Weights of a small transformer language model: 114M tokens.
Each number is 500 + 50 x the weight over the matrix's rms, rounded and kept within 0 to 999. Layers, rows and columns count from 0. Numbers have three digits each.

# layer 3 MLP down, 128x512, rms 0.13, rows 81-106, columns 256-511
452564485458413482615442495404457471507513504527539466552469442494553518468515451523634534532492437439529581520513502493600551489544512500470462561530488574476460577478522521477479518548507503551530514519596455532441461526514446533549525522448513499500524402428442444498502480547432564431556467457514500576382451533423505463384525447478547414503457439524377551522459494508522554440474491492489524537481396532528526499587571436531512465476536503467469593473518411497503504584559535549436565526497486424564471616471467445397591415504537465539541428539470549569385557548501420527501498509494497449441545544607547496482485534544494570552488528520528512560538549567466449591531529512479480539576520455531459443504470487439435608537447568404426402469536504607426510525499602
506518499465546445566419467541556505549427500536527396501516481382569466587530501540460512459467563577582459556445528483422466504391506569539449475452497458526534501519530569576500473451472425495444551415476397507555562456425475497586573473438521544476489538492602475478535535409520463498504485504560478490536577511491501553529510523531533618494492536568415490458520446497625420558510526468447508431422516609471569449543507561473494525569600532491350412499537595482506538474428438485558421463561516506457414457470506497522575544563507528547528465594478515470501533507483542518499526514498545529504487546609582438512488514488572518473595412564433443490557534434505501534500492465511532554533571478462448527512546489484556535517378493483489580596572516533530445476570477
456583555495586500609542494458404476509467522430535536544507524483476503522464449573468533470537394437491483567523488555507486527397488442511474529467498456463605525502587427491445508403456496480483480486488528539525449603424495547507559594559516455390592538510459514544457401468535467404466523513464481522473495452585543480504586498544570493441489515523407466473512492521466528423581492519489507453410492536499527611492587503493524565473471492615496510494395520496478569471429540495578498565531488400552456404477472517545554443487515479501498538504560469514537614415517426486416520445548437556505470511483518513496550518522481463577579477471529463524573508473498500440500398427543472486528540453576518511496540516485381451516462528435509538491559580521501536527575514
546395489553454422519454526543422605633467528491533508564582454505435445512498593582527512431499530439505491547577447479412507503400470565578499497509491523509523464490551560497445412520633507442515479437520553365515616467404531434508569504508525497455546444554512482506473420481457439481454492483570507519621580430442516457531507500396425454474588551570518552509498462580515545566515549541484559461563466511506598481559381505491561478455558468414492453452467532425484485489625510473534495579575404505515580487535490458502560517493496462473458519554491609526545498468523502516449569482648546499562543489474504455497527490475450525452577538545553477544451462484548597383550507469512527574449506503413480419565492424494470452423528485448427565531513508432517447495463494
555442517409508433382513491512417468495494525550501494434400494517548537441526568518424494493517513441470470455614478481543583508496497516485500526443524582461484493504497499473401470504526543502473456554588549463460511528478519485487387540367509504582510540484421469522567446485453485537451446496525493529487451419461493503502467553438531504519488484463557473553476565505474484496501590484487641590569409456536423481407516516660451528491520579544472596560430584587499532477427517521521449548472528576513570479499548525434533482437532594478420454493415507434564565510575412439585561532454527416520487493572524471606529462534543492467515488429514553482586517473456489485503579596499485543462490471463507534484523533484541499536543569489472438493436466539436424642562529
596469480433328479473474540534530493481567556450531515549492464505500602471486569494419501475602559471448574470521474510456530445574460513586544524421565533516506546501498530449543601486514570496521507445505480516468390461495506455484462498600438560552522321595511559516533471513412467446562507494502453602523420447484497540452514586528569545471439477581526485448501514477450454424495514484546523572490455556526565520426505488476469469443518518538536475465471474528584456459513475533489506502476575532537505591502504507550489499553588524531498451485540544478532494466488517490514482497443471474506565475447518540462494527496511483555495548469528441474428424527417533514614575497497475483465583475588521522435508416496430513484520493547521519569489630462555529553552495
491507498576550578513465535693478441480571518483500505518555442486529473502478528432477511486461514487505462476577495558440481425546481435429537572455504469538468575498524487497526536520534566497457459539510443417468447491434553553486496498549489526530497412438458516512475536515532515497518538542409502454448553474518567516418470492487466444477467463526525476548523361643603456495479456531489456526471460511554505562466473549533521511575519515485552388489418455532514413467518503406553465419558514540400504461506505486448479413517500557550521537508556553578508459470545527560525464476525494549547496422524491489447418542481564462478424428467491491579507463481490508452437489445560478491447502433498553516483471308504458459496500486457488500530436527482522438470516498
499529466541527480502467494508464473550503457517448536555612494629473558487479480616419533447503578417535561500418544529445492479478476494477578489504512553555565468538566508447477484427498489593530504476431519527478561509539518492569474466438432531507487481543520432364463469589536584403492504531520566491441498507577553581450470439422436426551513491462522508501489491476399529438564523561420505548488386544541436504591578563494538467553520472494439392485412482419477473531528477487461461427485477510532559539488510487543431507557499481507500571532531517492365585482463454471445538441483489614567510523559428447541452552511535437549564471490439511488533566495472445557509532494521508441506482557539539478536499419521504504447521484483440624463412556549534463489481524
540466449472470382539505424514573499529454442489490449602503456506538509471500494480562465466573474569486533469497571500526519476465501531459550525521490417499472443499481507426566408535527533506515496502539529491494538495501557507580546565473543563575437489506481506541569587498546547493428562485548499478512471490486547512508321485505514481531533566541481528492426470491431467478549413524463584538411583486453475476486520580541476471483538548507378512512492452439436486513487448572521434506586482405553545485528565540512473591562579440525472429579465499467456534495464415500474522502509499591487569460468492495514486446511528493521575509503475419417591463469514424493488437546505565520559504567461438505542481454512480488460510479490379421386560444499531537547599423
438541496494552441509457427486548431463553411528521513612576537471462592459545520526489501483488525544472490474433533567412438598519514451448486468547446517487507442371516416489529429461538516520541456563434575471527570482577541600472364454593487513489517523511463542439514433668527471532590421407438514481569393536553472461454572460502561539494543556581466406571421543408454576550497604520573422518415559531530437544529554500459494524479475521506446442498557512452496430505525467516520527542439566554564502543442558513459533584427491523459473585454502459533526512498476491549406506478540505461564511445446567464440572538471362417424456420516498484451456552424480528477475594573440572570510391533461444447562484570487481426454523527492535519555581466554491509491495508
537507487503510475467542472455456483494476547465509495489487471538516592520542540510504459495453438520534475547546408440412591554484445469581470517459465556523458528430534580488549519423512466565456441511467536475483517515496529564454489453543464484486536558520461510488588493499502432509496462485418458495507521491485577506478402621481556528529455508451465542559382445625433549495599400490448489449521485546463551525473598521474522523516482509470519585396463561397456477412428483567536556515522527382458560616516575473500423429557511475431495522494563481435457553528483516500570508495540446574587528471580565516576432427592539508575542503551458460543503452490564498494537501458478566474595495479512479424519542531492449514508418554504511453438501495485526459556513457
525559466488413541560424498473486444577473537520545495561519464500560526490489509335547475482402521552522517572426569495537433547532499488419549516469428569503548517515487489466479540501480460498468478476487518455425584489497554454507461491417490521497479553660461530516608437471430495513406444415585537543452497494570503472429535354451422518524460503542532520582505537547433520543465570508579595515525531493546513633542482502502535516583542458437457487539572486567435443553511490523542446490481448466500536460449544541490443522514445488514444559542441520507448421452524570537534538498485445543505480478364541603595440530455611478552401496592422464482443491572468531475474519527515523539517570590559548476475495428460708456376458527488415611459431446467483520471510571
473440456463444456556385518457533569479521506483521512546583433586492490496517534551533565549422506554543452450408498440478431468511519574455543509489552443624423611370490550521440494443380476512535535460515538439452568497528616457553493509562444452546543514565541580447456517490505468470411553507542549538510542411507420512564438547528529455496496495544494517472499464574589522550468518495502504430554461507487548495463415491485483492485550503569435512572549511425536542545425545434366479456579458501450576525496500549531593495560525519540489445541433563523542452552476529516440569436563502519546505420354568479462504588408593422546516535494630488424442515597451519495463492510581527531582493566466484520426523567479449534492527509475397474442415446532481457480476515
409489556537573490621484562423537497430534461541527526502531477535469527438535492523529525476529503530505493485479471519547472501440500472582444478516586482533515563435499464486453484487392496483475459466434441477489471572600416516451464467492463515512498553472567583437499490543500593480467552479499494557543529549528451550562448528544652480554478519527527605466430538512444504470448561503472423469461510539504455460417546515504485574508507545489485416510526430472573489454616442454452448500487536512484552490422484537491523473459575457509507429479536528461523517514500554527457539475441542521491552452495511521495535499462524527510575431448488428458591360496564463493481453599512455489454472569516555467349482449499317413519509508413505490557579500489491434547565386
535496472498475520484524537517486524552560473462611502468430503464526494506483562651538369452413489516539578472543486560558464501459494486496391500483514485479363502529508485418468528427481518485443498443480482557581538536456464536573496512508539455501466486470463519442470533551464586472474559451467577386443447561500512474556500579425437501432609556497455532536434460498433533549483460565519526493595423545548575493525476544485522444473586521479543608461491404496455459492506533542398463569542430534535632509524413474559491372571528469445485504512514514463424430442502441487494607464491537454477578458531450479551495499536500529472482529487456503515541393608517490599601526483508512498513520522521483492468485486447508524459473548503433565552450458464463518544517623
537490557519584513586458546515495465469533485406491597571537474560505593535493468466545562478445551545484608603606444527402494524531450476470510453529573422547491484497552477576492507527500561561515509534486507568489482477523486521563506504543451677512598612561525536482544567505540556470525490513497546448517501506519581526532515530487513525531584524478478367440508520462526560441497583448522478542476504596428400585438540463363516396515530515562472500487499532566488556500479521516531534555532477512494447539495551512512473501519538559453494487561523476478526491505478458527520380458519446572443496431450492462492508576574543518448582508494464523538487513456554597493519528521472536528406490502548520483531573503442573464535449470461541574511524515512496537540520537
539462510471509451534452431433488541451490516518531552514549535577602459497496446570601502533440466455525485511537557534524521574520445502486576539539582461475455427609471534514456506525490556516535530611467488437448524457564534530503546497484508471526491583590601518537466467568546545456607505446537511439555485567482539485533583449526617580424414503407496496458482525548490412567524512554549513399457492478530490477439532480534490533498497393466499450560443549446539606559527436517490482499607508432502585546498500452443474502420465516501485551449528536430504416482427531525514556477524550464532509498302478512521502438501493450422536521530493608439600533410519516540493528557419438478467501452485587401417480380516502431464504532501406551514503469606393532613423439
595500462469474447467504490417464578569617510410480445479596593414586496457562458520514531544472466553511482575411437503441487572484488504507482484612632482489485506467419500512479482457512488490458418460460443505503494507504542448437526434499476606511406504541437545525482516469512553557444505487438544539570508553535444504525510411381421494467521442390402489527429438426519544531503548542649555500449477477525524550543500512427504544469525562483552591602512455498411473465448464525552555447525430558533522463463447459478475559571447490476440406529544543509555559429529559580461455491444505503570444498435504471526550504546547487545520550510463511496601441497537572489565473519523548475585458417529566547410387453520505569515458568468580502554520479486460495500468536
514498485440523523433524495389583523553477549427435586411478491461517408504517503384505460507480595453491513518489469450466501598567528491437490490417496479553571473578542503535536573529515488552475516458480469535440493441429553428461447544389509437490496398432483563534549574528530478449396537498470504515467480558430572530620502425406451471540576468551553479492506528408618399485551423512470574514623553514519526412428524485477479576531523427586520446557524584420400555506498441522389487493475523379349419468419479482543471456466482450574549485429488536475519479452555483435454501455467418515528567508507530628621480476508526486517437470528396591487561386430465571597447519551504523553542491556490481479487459463551498449417507487538544498549489583512477512577644493
485533509483444541431442498550395501542490393545445546543507543474487510498577607523544454517486526517501487489462534472617426520443519595534535476510495445622520462470523481485430470523466460500470500425529494551486537550465484497578565431455574479470553483536595467424472524563541496477393583450515552464558473566544461528420521541458380520465428503449517533515478487565499447475463595486516458490494504508508470532538498528491436418459549527594549524533523555508476530494548566461467463426545488501471571483546483509437538490620524481530456477490380590533544420514411448495499427491497533491507491551573491403488460523511481428537502488487510558528495422509418563575497518588556420569475503434624506526477459435456488540463554513591496472537486450534509449435479470
495455596460567472583578528462539462494607534499554467442430505449436593515517516539594436539411521555407462553527503474506489540502535457427467500634383470522561590356416487525489541399445468468431451565529514525545560453589531521433489469394525497526535498522418514447481507458501547512510486488520376549502460467447555512463567446408478491482603452466492557487443422487542515503610440575551480541535532517454426496494506530597472440486497512424473477473618493563435476471445529456605611507503534527570580524477530572472516509477548552460505548500443479571521506474548543605456455497457459499460566512432534498515495519488484689421486485495567532479420530490441544560547404425524510493514443467401509463579458524495449541449478485462525456539548477541458452505450535
519481493543520515402417392486450546463496466498520519484548511552511465416458461487515548471487561487532537487493516517524440564506434365476483572433558529517524546521512528509411468566519546538510484429542497550459455522572406392483516521547413517537551546453517571512569568470587499570546516540586593532567526488465531466598496480568454610465541431522498542451466518491504510492402543464441425533496472426586497554337549558530562507463473483450489485490443410528478485507543511439477471446554505497487472553595525484441510564603538538567532550669453412457516502513464525532416486460484510462509495448514458478477451500468505477501494471586490474600457535555552569554522503495584520505431563495484506496524519427508474494496411488538463556524447400393555443497528530
529536438491495547449454524454423510547484539468470542438420458422496620514477515411529513475510472410445521475497526512599519514429525531493519476515476528472522487460488499502398560476472475484485575467543498485569467434465473491432477525494459456378452486451580564598478425463487537565464448618467491590537564484455451465486547457497632512501534507465503516519496515502446472507498513467537564474501521464422532458606599446380448455488504429495444481491556561535460486486499527498531599519444487472455407454437514543446546496402551540507525515499474476597456498440580511445496528476446497505605585480610521567500566436532521520548485446495518502516446558505458519463591457437516449493490522498529436482534554616484488562549511471525506334474518496401420469529542577
587472457482474542535518625550595501508518476458455517543556471521460426498497441472582509461496521480498495402522494495533416501473462437504446391482524574519590531457548510505547501494472520516474451516483457534592405481483503560485484549592496487465503458607448542497487499503453468401507516485481530458534434503547440508546509388481498492515516530442540526472543556532485443530478517549511529439508448507568560491547512534427512532539515518497577454417539538477423422512505503476527514474524433500526494556427506383488527513529516578567533459556539460431503612400556558462495503525521513480451440539579609503568405514533487498527336544516451507421476516588543500528538491472464506535557466500519594561543417430423543514467529511483500472498534487463449442497582524
491455591555609498553529382505547516561471562430505455473415531453619561425472508443534442459497541500486513451515491530481558525399497552525446512473449472525440554476522505564488588507446430540473526525469508485431516495549438607470396565438449588418510452498570557585484449411518408488510463490566520518498513503425521514490579426533624529442440590540484538431469555451391475443507439512484507524448557505475507454473487599490529473497558577551518457539453529375460399479539522537553494488500471438452509443492496549502512410391531475495476444477474513487584592500385523482570466422470546517507535554533494498526497570541547504419522486445369488467509542517475471475440507495472485454471539567504528433446447540510442549589543452449543443556617391589533513553413558
532478509466556517490552459540568503503546503471455480471528489482507498451454560548454523447474474522530470458435563528640472467556546502459522430497470527489460484453429496507598530538460460521489452581514544513514531417645603507424524578503567562477560445434513557394472413518582555500485509525527483494481470525499497508400480486551423525494497500498408471508488490594510566535509483489522539560453565453477341560481485517521468562559476464530510544556370537432481435484439442460469518504550418516566503594511492512478547454558442496488469527500443426414495470546478528522551616498536511471609462504476474457517486611426473511526497482530526557564577512426370617469575495416454515439537416521531532460478554546486587499465519555524486544470416427592573536470425567